Part of a small language model's weights: 3 heads of 32, tied embeddings.
Each number is 128 + 24 x the weight over its row's rms, rounded and kept within 0 to 255. Layers, rows and columns count from 0. Numbers have three digits each. The size before them is the row's rms in percent of the matrix's.

# gate: layer 3 MLP gate, 320x96, rms 0.276, rows 49-58, columns 0-95
# up: layer 3 MLP up, 320x96, rms 0.27, rows 49-57, columns 0-95
# down: layer 3 MLP down (transposed), 320x96, rms 0.134, rows 49-57, columns 0-95
gate49 114:099156142140129121116127132125115121134124121109128091101144149123085141126095097109133158170076160139121095109131080135141157118132143132146135158142126121083098084091185153101141121128125078166124100117120125098096132166145134126156148173117157151137121202140104122139105122128142114132
up49 096:086149130179136145110142150117160140144103127118150132136125117120128096155103157089135148168108117105096144057131090144126140134113171125124143115153147137096095116095163144112139123102084123096134133126098131075122117137134149127147164157117142155148139192079110120118129122158137130159
down49 100:147112129105173119090166144106145143101123104149143149148118147170102113136136097109121104084136071109134159087120160109113122101124129137110137151153101134108168176142129147093123131136137119099157147121123187126115109163156153143150118073142105148108141145126111169137128121168138125083
gate50 107:150131153132151112124107133122114158168116143109129145135121103125071155105111083131106138113111146104124172125175113120147104130124115131123153163065117120084129157070127119153102152120136128144128126154151126086080143118158135175167142119085131129192108097129132134127130132116097136107
up50 103:148109125142135138116131107127079131116142163091142126151086150111070098134145092132114115094113116100130165137137151108104125116155088169145105126139101106121164119100129153108087167146142125135096141136132126100096147117133130128154117106071150151105111088160105113132092149132102182091
down50 102:093149127103140142112105173094162127135155128150148142155151129149180138107147153130119133153132124100094095103125133116105131073151116108136121147117116179147136124105158129144164158085111140096148116147110143147146120130119123190071152127109113141172152116105129112151158147151106100170
gate51 110:141093125183140115125132143117105127110097151136084122119108125156093083117122139138116126124114108087150123117112169129095121147133143108167111110184150121141089115124156107165139154175093111120130129105155095065133096130106159114146143151151112126147143087138122137099162152108102098156
up51 098:120127125134111093089096150142129114159177102139169133152153140130144141107154094146115086066131141136127077092148125105138120118156114139119122180142154097136119140157129129161163113126127114135123160121072096158119124123127134131150166170134109145136136108135197094127133118104128162129
down51 099:117115153116113162117135124068154144125108158096155133095172128090177158110169140098151108108114122134129139119079150146136155124145144111084159176107110156100153128113154130115131096112131169128140111108118102162130143159118076119125127119108114162124124143077110146118113143147130123080
gate52 105:141111148091129120151094132140114107111141174153108102137199118120105122110113124120134156129162125157123122156093144102152155148121109073134082135123143164093097154176146123094131104111118138109129121117125110163131093170108125130086083170134113113136122128115129093153112135137099086105
up52 103:149168147099161119086120140123128147113127149133112126179129091121116098113128118126145119129145101106138148139130149124162137078135134108101111159168155139130121154096181140087124118101112089164138101108148113114159139182153159107123117126133147114150109108181141106151115126146073097170
down52 102:122115141115141134132121123161129127111124117144109083165127135109093116131105135139112165111165076136140133141107119093112128088144114058165101120144182122086098119165104104122144116116126132110189171153127137140112121138141141122097158149144121111138099120098168151115112104156115084088
gate53 106:111142100140160125132107145152126111119095150100136121104134108157161139105154148068107094155128116095161155128163146165149110177093110153168099118127118152159187100118104103156144107117157122130129084118120134093119091140152132105073154159122130145114123118145127089103123111149132128122
up53 094:133101097086105095148077146137135136125132120145155094144141079099136113119170145132065109140120149134145132116165100107130132139084100114069136126108147104128157148128112125139110104116156147110113161126098156158086109137102112084144158169151122130096151169115161114126122121137123142101
down53 097:125133149118100118114120118120127123131090144130124104115119154139107122152080143191114151107111159135124145140108120123093162095143120099127144147142140058155143143122167153076108111117118148146161156065097117128151127121135129115155115085118122164097135109130124173179106167146113127109
gate54 095:143096129129102145090103127118103133126160156131178115115192103151159126093144093138137108139138142119134142140118130140115140107126117181104145127160106118164148130147101113131156130141131134108156124092084124114120116105090130118186148115115147116177129171146119110084168142148127190110
up54 094:133129127100128151066154135143147102103118114130120111127119186101116121103098166137159180140185160133102105173100109128114132133169135103128136145098093170114139123115110136117126111138137142115097093127109145109127122123145141178096134094106122149114076143121107157134133182121165130124
down54 096:136078117175112172117119120112152130111156144120139191149141102135125176089129133141122123141146110118101166150132115188074148124144137152147104147123121132159113138128122136087164101129138134093139104142080151112097145174098127121147153172110136101122106153118122131117143167146136153110
gate55 086:125107113152136120135137204132127177102119094151136166135115129139113115156138154127140131137110143120095092156141113136110135105106115133143107121078107104145179131157088111134141172096080164166115111120147101136142174157151099147146121138172162119134157165123106115113122107158139139127
up55 093:149141130091120136125113078124142061122146153125126101118164130133137129125133150157132140125132120128106154149147132135126117114112147115108166173134152099123115105107172142110090098120179132097089126122114169127152160167131118105104115171128106143105100087140119175140128136144194089148
down55 082:122167111113136134144111159081136081095096166158177155123157141102142138126135099150145111180071131132136145163109139124157130123151105098076117150114121155108126146115104121119101167111103142150101122121126119115094104171114097134144136126140131113119136104106116101098136130177171140093
gate56 098:121166105105080138149152103134120147130140145151136168109167132119122120086217094154097129103101113133109139145129140089135129150160100120130132125110119119102172094117112158120137163131149113141130082083115153123176135120115096132136132159115145128086104097092140137130151109126140096137
up56 103:113123113152165091137141072100154142102142133098113092109171090109072132101131112116135152132082128158160132159167143114132115139108098144123130093120110104141154125105107105122139159085162153126123094121072142101139103162114117117119170119128100123147122082161137131124137130140158111101
down56 100:080096129101135137127151076102095109128118135099114115116138146112112109140082095148155152128130102126130151112125113121146091149114100152118160120181110140180140130129133108122074140125076128094154114127095128168122140083169150132090116103132107173143118155118140138157098103152111148113
gate57 101:050119097075116132102144106103157110148102120092141097090154120132157089106118123142117164099146108132123106141158146152130169138128083129110136147144097148082108100116145145133121123121147099110123084155088118128110138109135122104157116188119110144099168141127145112126123106118128135158
up57 106:113128100141092135122103091161148093157139144134112106130109157118122093087138119164117180137158126101135116125146119105137159130151097129135115176126110155119096099120141162144182136130141120078157123155126133115134114171132088101122121156154166086110158113144112112094170151152166108130
down57 103:116111108167151167130112116131162108146095137134148117156118163116124076152089137102109069141141108141150123112137125069102142140156145118115119115108125110140090108101094087124145173170086110128130129155121084126148091100132130131159143154154115137159109146101160125092144119144166133138
gate58 108:130133101146125125089107077121079143127128149119142150132120145166140135151112144136115150145154151145151080169144146132159136117101132146102155148098127131132146137176082116128113143117109111114134129141161160149124105138174098132208108143114116106131157135139164103138090182131156102104